config = dict(
    n_kv_head=2,
    vocab_size=8192,
    norm='rmsnorm',
    norm_place='pre',
    rope_base=26400.0,
    qk_norm=False,
    init_std_o=0.0,
    init_std_up=0.0254,
    init_std_down=0.0,
    lr_mult_o=1.55,
    lr_head=0.00593,
    decay_shape='linear',
    seq_len=512,
    dataset='wikipedia_en',
)
Each number is 128 + 24 x the weight over its row's rms, rounded and kept within 0 to 255. Layers, rows and columns count from 0. Numbers have three digits each. The size before them is the row's rms in percent of the matrix's.

# layer 8 attention key, 256x256, rms 0.112, rows 191-245, columns 0-127
130:106174175117152148153150117098121097155172142140127132114135097098134091116122114150133104161172099108131129161152156098123133097151167157089118104140101128130102124098117138123146124128122128147152133137104131130150142086111132173112100119106097141137135168131109082124141102136134120099143130091170167103108143121115114161127093162136182112143161076131109095114132091128117111090105
132:160134131146148112148133122182116142111135127136165126121104160139130141127085142149152135138114113151124115140115149101098134117109129151134123096139094166139105156131134139162119087093110113127095159101105147142106149057152148119147127132096150108086116127130182149139116165111155121143124151157108126100125141106164096152185150127152110091084112121175151115123121130131158135144082
128:171158130161132096107115097087120128144095189117150156097109120123140135101161119084134129131148125113122106135068125138120141149124172096096167137109126087120146157102132114126133114133099084154119112142130163138127092097151148122171141120120137126126109136151144106145191088129110107148122185151118133168158188141118144090120151132118129153119104145138120183141129127168154117131140
130:160147090138129180103108114144101112151138087119096104171105163144116118103121126200137102139124145164157132168126102135087110137101124091113167112140132102138074106114160096154129136133084127137192130090144117105115120131124142160164102145071173115113135087215090109107147131148113147134145160122106081121105076115126134115098137152107113176139115161086118143146106166126108105071127
131:118097122109120123104161143139081150127113145161131117121120124134114128173134117118120130140136083142142098162158159149121136141136142102125128141148136145079119139098111155119104117120142104105148115118131110080132101157100118132196153155154086111113142131156111167159122136132109140141134122126123113153124171115126100136128106060091105111097182093145143136102122160142100105101147
127:110162139131138127119155140142147108128136134162166101105123125126113148115109115099108172137142129157145119137154129139098150149121124174167125124122148113106134123120115096116154121145155121160132124133106133154132132123120108111154142120106098167094069105112148138130125176145166075161128090122135127089074172104125124097142156162140171151093204127136147127122087119162122092111135
126:107116072135096114120140147106098147140131080125107147126115142121106135146122111145146158136145106160146132168096113115110113160125069093142131138102089113184124111106110148110111106113135146130145125131098115159134078142144152121151159119154124169167136107084125124132179127127102111161110138151126152080118154102133131183170137119153075170078104122130115137156152101112139123121134
134:133138170100090143120122120123108159155127151131151156152166121147128117105134094144113125122106126125122099145135083124130093181196154097107114142119147123135128119125145116128125096103137107171069128159113115087157097107106063123139107160127131128138110141125146140093108104162124148126065089121128120075123157153138102114119180136125175109101100092049179110111133136106121137132117
129:129098165131138084118142103157136092115123194143149096124102089140113127141135101159131111136083146120109122151144130101126133112110158113166128120098129150141145158163124100102116124095112120162125136127112125124118124110103133101156107121149177140153114154099107121111116161091160150102167104128091156144133122152115127133118084095154122101106093134103125140116130118110136116125177
120:148095124097188127139120153126157107120092176133171129088165132148130138096112124120108115125144148100133115157122104087107105093150125087136137076135110116099178125140174102125150139154139103154167126136125125154115105124123114155149122080097127139119098165114172085115075108112137084119142178130135056133147116126115117156143132117124135155131102132111131113142113113125161131099161
120:165158117119144098110120086147133147150128114102141164145160141111102118160101161153133107120088152139139159157147138125098113139117154113136123138101146149136124140111126107146170138162135100108112162163118057114118155144097098154135130131044092130134125175124119153087179126083144122106146126096144153141143123167127116129142114127117100119063122118119094129130123094136125138148111
131:131146101122139103138132113134146128109125203128097134171133142073109137087094134164117117158146141122194110120139131116160147143145101139153129129110145134155104129142127118164105148157113147121140081123145148146155106106091116152090164113129107133154111115126144113163135098103113120154136090079095081113111119074098125119156156132121079116121126108152126154125104088181076114124132
127:131122111143142137158133121106116115151105113133167104100100139142151124161112103094131132125157128108158137088149187161123121098141115128132107124170143152155124065138115121131121110098122161128132134167151088174123097145097076121159127122172114186137147103211182142154107119140123125103130122161108154148083142114147168148109102122141149144157139114110156122128125148136120101130132
134:115140118164114098153101128108135138130141139126140163151101161143133143109174105094103141130096085132149122158106119156147119117110124133134108135122106117112158086134130135122162129156130146168142149128163138116124156100126159174126085178124116104166087118119170105108102122145126146164097131120091126138114124140141104167115117096142133114120155173118147127145151143137107140106162
133:130159171126142109127142140134128107118140110113134182109109124136071110123124113124113111168163073142182103149141134110118099135129117152142131156133117091115117147128152122153136117121137120065158150131127143159112117132147100200154139131140100116104121190145096123125139099142150111104143109126118142109116127100118126131099158134152142091138143080167128125134146163115150130146107
125:174159074134121105117063158139148119137150109100165146134143148109126133135126133122161144119159151117129141127121103105145133104142149108144153110142154105145128135165161100114121092080119162155152130128108126118106097125122124133132193110144147107094129137151107116120121129153104164099151123104141121104143154140173120096101141150151071078118146147123110129128125125148115135106142
134:143157127120118136157153100086138133151109160103108108144087137127113141110125171153149080104144104103149135114086096115151162154167098158141117145140104118121124126155166131116110117116142119060149128155127122113112109144120129097124151143103107078099132132142128093098130133072127161105126094126127134124113081130156160151109135106148126152108088158135096114124130106146099101162108
133:165130142059128125119136161129117138120110090153100160098119150110140113119127128102158091177096116138090097122092109131156158133134110132155149127169153140131143163147122108141129126116165124135115088116122164137159140123184146157168118096140094138125160157094100123135111123176100120188067146144144157135110108163118127126137125128132115102146156105131106154126098099128153170132163
134:186149135138140105131072147090163133094142129123121090167169176088110077152086111110107094137097091158163118101078123155102148139129146198126126129143120160120155125119100120126112122161095110132092139107128149077119119090150161158120145094120109103122096135144142127142168141095117127104108105115116133132153129096150126090132118140093105082151112171158133109109128129129113086155097
132:114092169112081152109120170115131155123144106102081100101116121113129104131100102154114099138140123159108139130130176124154089095124092136116160111113116115124154141088092097083123141096163103126132137093150121130120136135105142111148106119090158141177101082150111089124147141124114163081112101085142079117127159076134137117100151158119121124144119107136165160099112071129133113099149
131:156121123135174132112138156159157138090124099147078100118164119159125125164155137126117158169165136131137076122115144145176135172108126102103095101118098134114131092143115177130127102165178118160141125077132169140109145144118088105143132114084084139170130108145120125096103136128104136119131097153102115109048110155128122158126097173135105135103145129161141116148154118157137132126167
134:178155091110113116096133111147152116120151161133089127136151104135139118155133154136152111132116095125131170099138131125139191101155144137120108130163131128134108150107108126111162165132093159151145168161154129122152126145099141140137112150099123141122131131124156108142068114141124142124097117084143140130111113146122139092080135122114119143107100165130133136141122177164139123106132
133:130139168114108122130115111132131122147149133144136129119137143119133162188119114107142124130151115134124128145117147086137153133086151125123113119091091140146150134127152113087111150131127105129137127132130105139122132113099081132116089162122114142135112153144153140127119116118145115142105152116102069118134149089137112155158133105198066182110143135118093046139138112104144149137112
136:135094102154108141135135177110147151132143149194142172108149134131142145141160101125131137134123146163149128115135109107162102141109172153101148161126163096119179128150128106125133129125162142113114110105160151098097120118111068101115130151059170127115132128146130140129125142118087163166133115124159114140138131092085161152114120127105118115111132166114151140111061126058149138117123
130:112113068107123146167088138125115129135127086112132123117171090132157171169126133115157093111174107165135106157123131111142114145096140139135126072141127141125104153157121139145094108102146113089169080106077169154140105111113137142123120121152154156139060174150119144127099106115128168106122104138118136115128107126130120146116132072137151114118099154114143151110150095143099106122124
133:117099164127097121096148117135113119094120116135119110113114110131126119151102128110103104084140094129120136100090099139113149172106124129134076117120126116166119156133157091137100121103078120153142149127118106130118177154172116131146114095100156164153090151135144118173108147124084147105101111165105132100120134147111141157133155128174147121141140126103117165161123138132097153094143
121:093136116157125088128069121166143160122140113127083098137136128100151136167154145166146139149120110165142109129139115156155086140151130126118090157124091118149142108131153134101126119094136146117099139158096128142146154141137097124156162117120142146101082110135115144112130132167116140196078123127150115137137085124137129114119142125122132107103129142121095157120136126129116124121143
136:145101087139100136115158108123143135147105161103127152151146073101145138134107102138107133155108135123116164128160131105117114126146104121160117132102125149139127126104100134105103105098153162150145123142152125151125170124153124178110091143081120114135138087143156134122155124163119163088148185124137124160131127121139129128099121121094137122126114092151119141115117145169132136117124
124:147169119085185145159109132091125148115141120150125139206095149099162150133125147157154147159120108127142158133116119117164100088101103142107098146136145170138143092170092134134109151142118132144135100136116143114089125143115156133135087112144119141118159176120134123126158183155164126128130105166112103113128104142135099144111165140116114155131147118142104113075152112114111109130163
128:086168145145126133135145095148096167167093190160105124120137142121145105120129106109127078097171135086123184126101109112161123118160152154130132127132120101104148125187108144108130106103166121143121121089140127116157105147108112130117102117128129105137125156107178190125148154161137122142167146148130133131108140102159134117119141127175111134116150116140148159135118120148137136083144
128:143131114166130154195096140154152147109087150135119087117128165132133127090147101177191129106156167118135164101149128172136092144121136145105120090128133137110085115122141106118149169088114136130125147133169164138110109150124101160173095133121118126150114109114148144103135133141146160129114106132134119152139121111162148142145096108196123084128135144152118138145094098093111117139134
141:133178148107150123110144156111136097119100181148125097095103135109109138151179126167121140120104125089107122116121129124136123147091117154112163113123143122162099164141158148129127155138137097102128084129134156124112154066096114135150133112131130146118130106110160089111130169129143141132106075095120146112130123139121103129105108110117167123129091155151112076082113150118133116161105
139:152131129086146161122138140159102092126137129130113168137165106126127127120121161125115181132155124096128124134110129166172060129168124152145113077127100124105114103157129130125155098109079107117109118077110160135139127133112134134138129134071128113153133135099132130116166127137161118143136109111091159136158098121090145122085073125118128147131181172088125147152162094150154163142125
131:123124120108083125128093113105129130142106135104127110079101154164133053141133129107147123120157137102147138162125112093120160100142164140133109140110127124151174120128111109074138106080109106100144119123149117081139135097146082132152102120178110126127102105152111119115103107097124078144098141128097160139088147110098152142199133113080114164130150138131144139112137158158157186145136
129:086118150129121102114096128146160147119114147150125149147111086125084131150114150133124066202168116127130123119146146124132118123111154112157107112120100113104115138102121141145106092103150105163133107121138148117170145154127089129136091131116166088122140165113140109157123137096124185121127178127136127064118102152093169125112069128141120129118149103090162128117132113128158154147103
136:138154111122165123120147149146090120177143126086105129107111147118101149137113140122120113125143114077149162158127157126117143151132147176107178130165148112214133123131110114129147096097110132165079079140103135147134152125126070100148146138119136104120142121107135156133151142156144087131143138163107075163100132116115109133139071128091176142139136128128077111115129119101091142130123
125:135175116133098130137164116121130134112138150083138151124128139158081156106129092096116119078148126117143111153132156148127131128112114168089117156129117096150104125070121156142178161118135127136163135147139120118162177073120149111150156152081130132148200154124100118123088164128144162106159136101144117149107102157117121111138147159121104089097142118173150129143161171125098126131116
132:132097079124101156085123195114138097133155126165138143139142173111083129102093084106104089124128149180128132111121156073147117117119140118135159124111116106129116140112148169149140127107098109122106191105087148128138100080144097145111173165139136116148128168133167119146109193125092118100125163136139133118141111123153158113129148091132130158168152120148113127156106129115126120141125
131:126127176149118112101145075121135153174170121168142110154104170096096125152094126104109153118126124104144147158111154085196161156141133144149132123127118090092130147102135095116118116154138147124118151113126131125121111125103146109120165143122128128152122160112116084144106071145133109115137135133129130129132118156144096126143134101126113116168153134095098134098110145181110130157147
132:122146179097129159132133131167124113136109091131157140115098100165106140047140122123132130164111118123120146162109151158145146102155091155127129168116151133128131100185128152124167143124149132137149115140119125135111151148132124139107077168162134112132133162130129154132095118094121137119082100124122089163168144119149088143123138098126117118118119117098087142111132145148119138096100
131:108132099159105121147135107126130131156163127104124132087111103187132126100160145104107120144158115109121143142107071137115135130108072116130114139142104121187150129143094182137072133127147122123120153155182123156155134121105137104132156108153147138106071151114106121147096142122153112125084146167137120132130115136120119159115133133115122139132152125127168138129155140100107096156127
127:167143164136125127127145121121132149137134103135134120092115123111182120100168159117171126112109072126106143152093149112141139135140134123130157107123121135101116149087101173158133150138125136137124141148120136142099140113136104118101105159122154155102105165106136208135139121135062102121139149108128116141111107124143144099142106153155150107118106118128117115141137089144128088126109
135:141097132099135165155061149151117121126152153115138179137182162097128141174145129158135153152109124085115134141083151149122117110101139080104141128091131087116110128097085128161138088153122129132115151122115107118132156131149178142120152159103108122141100104132128134080141095081099143114110167186186164089177176155116142121121140124125130121106113118111137116122128126153148118128124
130:132144171098121149141134119138128096104085146093112151127150128118143149157097124109111127115150115133164126131167093050151123156124105162136138121129142177154144128106088100183096111141150092154162145121122140117127117137124119120065138135156145099159072123149093119165140090165108153119116115105128134127104101143182109099109085156154099124175149156069155087155136121085126101099115
134:194112145142133083130146108144133129107129138133131084147095120160089091140082095158140104133131149116135099144128135164110126131143153146140101126093171128132160144125099162124142140123124130107088122133151099151139131174144136148143150068120107110141148125146157097087128112118149115128160149126160161155110112113144146134073123145140131127107108154076103122098122145134102116079148
130:145100136130134147131123132103136126135127144133093118132099132103135127144156170093138125125093127119122152094158165107102131123119084132114097103095131133162132103158119126137140122132086073141096132117118120130110091113154127128176112126115088108188145132129118094128135139137149141200094162132165100166111180100126086112112174119116136102086144099111114119126103119080108134098161
129:112138138138141120198169091090146106149148105138125137126099114072090147098114151161174140160153111106136097104158161156122136077136103140133128141112107107132126110148123135129141160154154131112080144077117132146158133083123121166139123096152175140120106135130138150109106143172093158109171148130129122110134103140089149135120134118089104127145102092128139113142139141126101117134128
132:122111122133127118116141115123130099131182138143147131141172124152120094144125123110139127136173136155107150126129140097095088145167135136135104115098124153160120156134117079148111090141153115168086134129168109122134096130134144128117129116135126156110106127147147118079096181162172142121133141129120202158114145143148140122141146146140133141133123112107106153124164122139159144127152
135:087151099108095134145105072115116122041138153090160106121133177156145130115136161146126122106108114111135100109135133140184127116121148130135148129138164099126140110106140094156075121134129111099134134147152137162082108148130061119107107131113134127140152152109132174120156112128144121115109125140155090131144068146100117136150105122121150103130109118147099150112150150113140108131110
128:071120120129164103096142158157159118137121131111114147076084082091127117112128136098105137121126139128163072087145121110130103114120158161111102131109141170116119142146106153146142121175120114162144146087126088117146114163112134133145107183126109084138139113129108088125112102114157117140095134146171150115170110147140119134113158119134114139111106141162133142095126149119156119134110
122:065123084127119139153092129100098122118149141106117139115118117118167101106127138130089071095110152120142099102149139105124134107097093129129092106110118099088128119165114127124135176105108081142090112122137154141128134119112056125080134169126160136099150152148101120102119164180151129134148115133151150118148184143163130141171099113179131111149115145126121123153088154148122172125113
128:163180131115146177111106144128148137122119071098119142164148141138141171099118112133114127118097107117145111114148109147166127138109153115153119159149116148127117154144171129110128125169123133122103094134123130128126150147146134126134169160153114090094124093094132128176153165118111109123126156140118152157143133162088109160104125133163161144140103164133150121142104176114121124102139
134:147108149119119127128117117119105156120140128139152126100181125116120126169108115116130126135078141100146149102178094105146166149129113155080106135110155131085103129112143164136155116109140145132119122104114144140142146155100098132144113135128154145148145155152138123121165132099126152110146120183107116128146123098120096153148154110110112086124099106090125136113096134146110207105101
137:138105134139075130111123092151095169117131158149146126159156119106154118143161128112117136150129131137142159111106130125119131114130116124141092160135118123134111105119064168147167150108141107118130124132140147158077168140059133122118155101150104112173141077130090107100157155106113121122102107164150094098082120143134108163130147122120169112145106134167144116114094120120117154145136
130:092119108143117116120120120134131130138098137131089147100171161134122129111192094135145098152072090154103119147147150125111147121132150115081132134148155119150125148197151140127148145070152126141118172110131142139112153138129156113120113133109101131154140131123133097128142120056170083123123122147125154112123115139163135143154103189115107098162136139078151139142121140105131138117091
# layer 8 attention query, 256x256, rms 0.102, rows 192-245, columns 0-127
127:146147147087137098105133116151130121126107110127116094092131147164106119129126127128134107131098130138074137173129103117168124082129168113149122107141056133129143153135156118123128059133155114115129169157123127149102120060142131112104097133086140115081136112159149147104095112115124089119153126160092133105160144130155124150127135141148108142083106169143138147153118147116150157102093
123:106162163189157127101094104128120107129113163117146153087129113107136130105151171123144135170110149138129134157069124101125061113134136101129146138113106155146131111142111103100080141193089136130133144153126135184159125139158142137155154115105120144102121139163122119098133152164125149146103129141076138110150135109175160092173134118111147119138161123147119148164115139087146131119088
131:109114092143104162107111141131132167145144081125108110153129121119134157120115131157163131135134143146145114184119144145128113096138112154116128113110112108155092107105162145089062155104131109075117146101127116096124151144113120139151156101098154093111148138150095157147142104126100142097122146127107111109112122128143146139131150129100104150132117118141106141095173158164126067101121
128:111109127149131138131087116145104112135138128146125110086124183151124111154124137091100103125083119103132165143155137124127128142166118126117113147137098174127127086134138131132130160088104102149151120117115135106132132102102055126123124116134085118094143109097113159084145135120101099140126133122085131136126116153137148170100083131065168134122133136099165165125127141131099141124100
120:143148113063168134164131120130166134091117144159121114136145117120104060105095139127130150165121143132106130143160116155144141116126070151149150168117176130143157127124118123126084150116125117136104151136123091130133144121104096127136157125134099204093112167162142123127132112138170086109160103149176160141130131132148111050118140105132129174132169094108145111132086136159127125116135
121:142085066116144133120106141137128121125062124136136142143104142092104115138169115155113121105110149151195110167104152109168128126114118141108079121140108175128118117123151111146118128129148091119099132119097113120133104151130128122137147134130082150126103125102143136179144126109118093149132084119104165106128140111147096128181140137120109111131122137118119144124095104125151120135096
125:119138145142101126130159117124135108142185132128114146149102161164155086101146083092106111177079143160138125121136112103098104119151116101152117115103120139174105119150111114149126094121118142142101133151119135138112144107135156156106102222109116135139131107147147108158138080173150086140107143088120144095121156119116127133124162105125169129170125148126130120149138162139172094139144
122:095098118142128111108105104099153130131148168156103128119110104110148128119129084102110121086146127116145119144145153086139150121087156131180122155097109123130122142120139116129111135113165077095119111141143092133142102135092116078126119106116136093124114117116123130116113160096150128064138149163110098161129132159156111124160122085122126148107103130128131108121141174159125151152165
114:109122179104144089134101090112092127130083119130145107132168140058137140136107172158146175145096150118134137135111124095131145091136089112130122102137127160089133194088127122142133116119143139137146112168134119136147131158142102102121115105107104150114103156129123143111095105149117114139085161155141135157165111149136095155095138130153112144120107149116083132069123137137137144115149
113:163103148150123091110140090126123155140142123124128128122139133121174108125108132128125131104149130148130152126122143091103163105137100114097132131107073132116115135106125125189126104120120119111152123129142099116113108126106115076100113153149095152158130102101137170074139137159115132114102084142117160124128095095084149086131107127133126103122093114116113099121097135105135088132142
121:114097123101134096115167118127148143127125164116132110154099119127074143101120132171176158146104175099146126122132129106121132086138129107120106110082124124155102146153159170147087128102134093154138130096101109129171134155113129140121111123142144126161143123149150153148117119131144119135161137153110107129127135125121136094111136145142064129135112122122132134149133081124103155153126
124:126133106182121152124087113115152179141117103136144156119123147103112128186127152103118118153153162103117149107141136109167132098164114114154119132182143153097111134108119113136076096109122127161116118149148105111134129148084147150164118125102118118106140122138134140152129125156133154155156134165157141139113117117113124112130137149089156137116115170142083153147116098127113125154136
126:101112134145138076170088093133101119123134104159137126146156108189150090077162106122125108120121141106151137113090122161169150109132106129135112118129146133091123133108168133141153166147123106068117143161132119090120134093121125089154126177130133103148121155115110108154152127128145132128073128119102099133140124130140125137113108117114124153148147133144145167139127134166136093151131
126:098136115117113132173138108128148086134163143149135149122130138140143115119116121110119106106161119162164155164084131156111089102141124088138083085134109144120117139150135144170125150144108091126121125130105162141129134101115135151137102077154111108111145135156139095148104105141134100139140122107138144103149073104106068154131089140114116151091103082113121138132110099136162124148094
119:144142124159128171086104140130129124129170106132125089111145132135133122182117086142120159135163137119119111130157136189106134107119109107141147153148158132149116124114121170097121089151160100146118168136119099164108093105122132179122136138130094118107170129094120134133134099147143148081088143154105153130107152132149096134174117147126064129098113097133119143148139106122125152133140
125:115150114129113124134132113117132124119167139193087056143110139089108139100129101115131123074154122141126134161126149134094127116118115124124124103142120131165137148136107115160177122137138148143127136134070138116105124168109132086124099113175150122143121093150140120088163116125106209114152082136115095139109114113099146204115106116067132135084084132172170155147106132138115116113156
127:120146169161140133125122119155130178113119150115163122119155154150122080092116144143146144119101098117094118137071116138175138173124129117146110117152105143107142145145133131116160159110139105115154117171157167115138142130099112157134151102146135120044144151103126084132127085134105113155107121145101148127108164142087133090130133152170061135130174111162128111138139101117148158148099
130:144142153155135079134121156127101110117129107142156087145166149141102121119114126117117096110102148153140104138123130133117129148113124137084088134083142142131127096114112139130095131167110081101122102096130152107074130168136142155154107144134124108104177143166146188145191128140127180123143104161124102132161145129114151139129122113115107085137109184122136146071106131169129094104073
130:179102178161104104192164130114173121139134073113131152114114154118148141124091121102112133114110132136108116141120104114139126090088144154123136113149107135154165100130150158094089156106122153168144140120167127164152149177100151145134107136136145096172109105158149147124139142110120113093115129119140085102104138162110122150097109158112134159113070168123072142131131135154178141089125
123:143100116137172164132130146165151132097137123116103115152087118134104131131158077145122131153098088121149135156119147155125102151101172085119101161165176097142121111137118139132160099166097144133164150103112142135156135125164057114139134120105128142162156149113142109108097147108163145121135084141145093145098137126097139139090106149132124145120116117130170127157162155128149143136135
131:165121136139121143116138127082147161150114134142092113157107153139108110151123137146133123144100098162115135089153190130119182146147182139101126117136118102135144116104163140120153132092109112107112113114137106100157129142118147096174142126136137116136124138141146142095107144140142144105117103103156125179122113128125157131092090136073101138148116092138107122089105114141107119112131
127:144145115117144203110108143145132143121132121143174067134157111095112153132128137119147140100112134105088133088120135141141150122111138119106090139109148109140124149123122156130117145100173157150125136135129102133114151106147128142096085135101105158139146146136095137118122145155109110145106167131110096154118140124131130155166113081162103168089136154115112128111140160125106128146139
128:137091112181126137132114130097121119119113138118163184126149126101158165101134127125163152101112143134123120120112115138144105125103134135139111148140147051122130097154128117103155106161118112142113096125121116106167138146117127156132127165106099142111170096119113159092124154099111125107094102140156154104126145126105161112103148127138107148100119135154113138165136116088123158150097
125:120087113117166127119087142125117108123118157187124147156139135082197163183176144154127086179124120127120094135127093130162169108133141174132130126166137127130098156116154159174097136110129149139114142112102115136131142109104108179137102132128135152155106108129101135112163092148105168135106104095141135132101118169107128129130144109141126099087165130128113128119126148120094123142124
125:125132119134119129115108132133160100100103125141119112124105158087114151120124122096123107115134130138134133118109138098147173160087146137141116152109138146140094131142164150130131075168077099166119163162163136132139156110094154101142120114175124120135130136130135107139084132141124126159138116136161133144140132136111152173105149131122124096198147109107154110123126132123114123112140
115:121164121180124111115124128192126173102104128111137147107164156135142120138133134165088116131146128133153128094131115184120113095139125124151119156118134110130118142186160129112101136110101118126136140134138104133120123157153158146164141130115130178120100118099134106085124132146130107156127105127135110137100105098109133128116130129138141130144159138113149145127118114089131159157120
124:127120116112102140117158145117142119174119141091111110122107078136168170108140116146120078127133161120093110128142116116082097086120105149163096108156110131136121146108103139128104117091172119122124136167160110140112084160124118102114147100115123128105131124138169132134142150159108130083105144091140108125131132118150133108107083127086133128121110132153147146130176111102111126108113
120:112102128106131122197156136134109134121101169122099128152137102134123144126109131108128162135143087128120135107116098128115153125099132093084133137117093097153126126100142115123116153134137118148150176141106127108100136105123096133113146130153123167178108142109163135130155173153136153148142141154107162138095097179098103162143125165102108117134152112104119131098103103108117137143128
122:133119128142117167133136084136143138158103169131108117123155099101126142098073122070194116118125153129089138141137128132135107097151134108119125161141112147150147116135136118135125118115112157140139135139115128117166111101111152131135167145118108083112168182086132159094139119146164099137146140117121153085098139112095104138089140151140102106181139136112155148161131109152143154149152
123:097099149089132171123139144141155140118110148134125090124135146118125129106107097144132116121135183101118087118134109123180133127151176110071163109134131124099120148098127112148118161120168161108144157126103122139117126169139127123157090127125114141135168112153162148139115153140140180146145148173137118147123103098152111110072145115165120115137100162112160144151094154121149085101141
132:093147162140151140151118109140076120153155166150125143116102174105125119130159134134119153141111138083147137148117120108136142157128175136073141170142135076147101130117149155135146145147133103139134099126151133113104096074095184134124106084085139164160078118149160149106112119071127114134139153132130135112146098131120110112116118151136162123131123067156118146182133111122148120153081
132:128093095100111160102111142127141113104143147143113108159139111128128149106144130132070137109148164085133112146100147137146078107124160152120137092144130155112103125124099129119135154097105115098122106120142122187143134136116139109131103125115147119105157128152133142151137078164143132137133108123116158150137097084130138087108120160148155128105115112158132132109146093152152103146168
125:110150101132126153154126121153196128122125118119159142087089115101098166060078114152133107138081139126127149123082165134110115106157118142113165153136112138157162115107102119120147109104091118122117109141185131093159101090125110180115168142172143122124121133121132128096149121116132136141085089118133149138106101099136086121139095103095143106144143124123112127120099126123177130116155
125:135151155083054171168143178097120134166125187135129131136135117155162113153111168106092092123164107106158118099081100134089133135089107122155119117137087171105081132131164148117185086105152111115145098118132122144138183083105116149131153196108129142136111137123141121109137154087155117137161119168120096114128130136107144155116125130120107151115145131130135130112101135144152188131152
128:158155135141189121134106085132140066147145148091112128107165144158115128115129173145133127131128162144092110093123121099123146111099137135062127108151131109150124116127088071140136117099109152143127093103138159132139160067097132138130117106153135163064157158095157124136138155110124121167144092108105152126128168132161128099133090155132133121125106113112125154115144162073124172164183
117:130141112170096175106147109083104131123148134155164119147089158164118138156087132097128131152125106108131133133118145101133147126141139113128100167135123126109088116140120139129132138130155132114127134174159156089151124116109090074152136151137115126133146164163123134122152159128146114154169125073155120128141087143148177153148087137125124171115117121211165113105112156164129160146096
127:138121102114123109104129136134106103155140121129136144135131144129114164137094162108154094113072156131102147090149143156128114144117144103082165131136121142151111159136129160106148128127105073154117130106116134136133111083120119163119106127167113135128105097130167122153144154164130126141111121123148094123138090123148192121088169118135142161129134151135118121131117123120135128127144
121:137160175166122144151088098119126170138104150138170125157142134113151181144084095127125161100140127122163111150112176154133127146116130116134158112108113128171152125148157147124110146120120141135109156182136123078135140096088131111134148140161170197164153124140165109163154082176134142112122100141137115110171155127121149158125116115100154117146128145102130119149138137150126095174108
126:095116177144110168128118135124136077149159111119145119150131079123103087120130115117169111138138142103116110116158098146162135150177136128108158125087147146094115098144123119099211137094109133130125110161144119126139156143118108165138068153184136136129135121164123124125117155171121106179157118107138108131108114132121151144131144117141113109128098149128113131082178092153101101113126
129:120160126146105144142094113130133122139139145142116141118155164117108138138160154135110166125144102151140132160124099120151116150100101152132099166109157126168159124118147071191107098105112140144071138122135140114180117111106115141129147166152102134134073166134097116150160149115171103130111120121142117131112128131138146139122110135126143075148173128152170158101162113134168124125139
124:171149118147127152127144137125166102124120088166149149092126111119096154155130106113138133130124143141161119171128142130143166154080144126129096144116104164160106192122130145193122114137123147132153110114103171124084152133120134083126105145149118135148120151097153117118115107129148115084125142134107141122092130126154140126153140147112153099143172164141147113137131130131116144131109
130:129130106110159125124086143125144102165150179101177185166132117119088104155158119141091131138090101101133122166085109185148110128124081164114146137147080162129157117138092123184143107134123081097138162141104124095113116145154132166110150170139140126133130144156146159111120121166099170105094171132135098151117172108119152122119154111096157141115121175117144114164149150149124134098116
123:113101136095112151147066110123159126138114141097136110156100139104163170163090160157123111079111151174115134153191129113104120111057146126128130121155123174151081148109108136156126159148140089123131132097174136136118140114107132116091138119143134150108167100155106116107139076134141142162098153117161126152141137129107111138163146168164127118183193115119156141145142138073107142139145
126:141175133125111109136122114125099108139138140113173084120131162150104128135097108127142108116139128114090151102094151126067138104154131132126112122174132142135106133093090138130145125103135139090105114133132128115187105131090149122112118066113113132123099084119132144084133131159142148099133166146160161124118143152176145172043151151138118136112107120140116126098136138133094124112146
122:186131148094133130140129093135159156149110132147130144131156109131134082108126139148165131137152144107108161136117135061154163130141151141148107099112125096165112122181124191150147116083117098149131153158143127105098113121153108155168108091164089113129099134150148097139142111096116145152143125118135115155112162118153120108129141155127104143099135154115124169116142170119137137119136
122:117121122159131139133146125100110140095185160126135130113126138133176144125148172093185140112170125149149142138141108155173158113142083140150101140146160104121150108146132103119110140137155110113129161081138137102111099151110125123144143128095134159128111149083138166130135116150117088132146162146107159116127140134146124098136203145100095118116104116138115094132146138147092135161080
125:045151121158116145199140123138114181113117154122134148169150126103134122118110143117143105087118119216167113113115181133142120128135139123120117127135127143142138151108111132173103132120161108162104133145160117143147129143165142125158153120132117127112119143143168137119121180136134126141085117166100122162102108142090127125128099129147098159152096096112112141174161164135103123129120
125:119155125143138140121175084095131115146137169139140123097157144130115134099128144116148129109160119097134105114125128132122140146114103100123139149147138141132135163132123107169091138151108157116140098140084111156063135113156103153101109108150116108201091145111129136088090136118116140074114155141198111134129093138094135128147151169156143106093123110147117126130156159126134143111133
119:135102096106107128106124126159115123140125141132141161120141104145162078119132123106113124155150084154153130139163124102173112115135111127174138139108110135104147120179115178139149123193151128158148115122186147089120134118149135115123124153108110144148149102143101090160094133178141125153138129108140099124135113101112102149062132131112127143128105171091137151113119080131160090157149
114:116123123118116153089148115123123151158133125072122106107129107124165129103111143119113121181130146129176097106160164132131145106146055109147131131137113104110147093152136130146162165101135124129092104116123143162107136104129107140128147152118115140169154128097150107131085113127151145143150125106141092147116129113142102172099144154111122143153125148168143075126110167159131156122161
119:122136120156161117134127143118111113144129091115134163124140116125088143082110110105116116117077147096127091142163105146105101092096115137148129140166140136144111154101107084134155114126149146102153062130097153109136155165106079130103129095129122136119156127112170091137111125122131149174116175144119110083169092150108142107100128116176133128114130106134169130111129150130151118148122
130:126097138126074146136128150113131166129082111097156110120136106101120140095147185107146127114127090105098106119166131144175152108105067122102137140110174117113136107119167142118131109138128121108145104118129123118150104151115152131128105150140107158133130090145147125132128096145093142098132103148099164118149099114139115112182128128107136088111113095110146122114081161126128152091086
125:137108115151080155119140135137117130144111152122126122163111116093101140120143134158172153121154132121116126104142104143181137167129124133149123152133079104125152139127099150178117138109138121136147133148153127145125150124133109105136144149124132077141163125139147091129118201122154149085072108120118175137106086143186083157129134136135170101157074153149151126140088159133142115138126
126:154162154112116106136090171142116113129106142166108072102110180125138089081132124150154065112103129125119114151106135122150149042152124115109180163144117105130144145119125119107188103159149130142139135155141128114129109123137130102113112137123119152122168118096070148152149121127109138135111123084107156158102105180100149113127136122131151168163157127159176107175116126146124084107120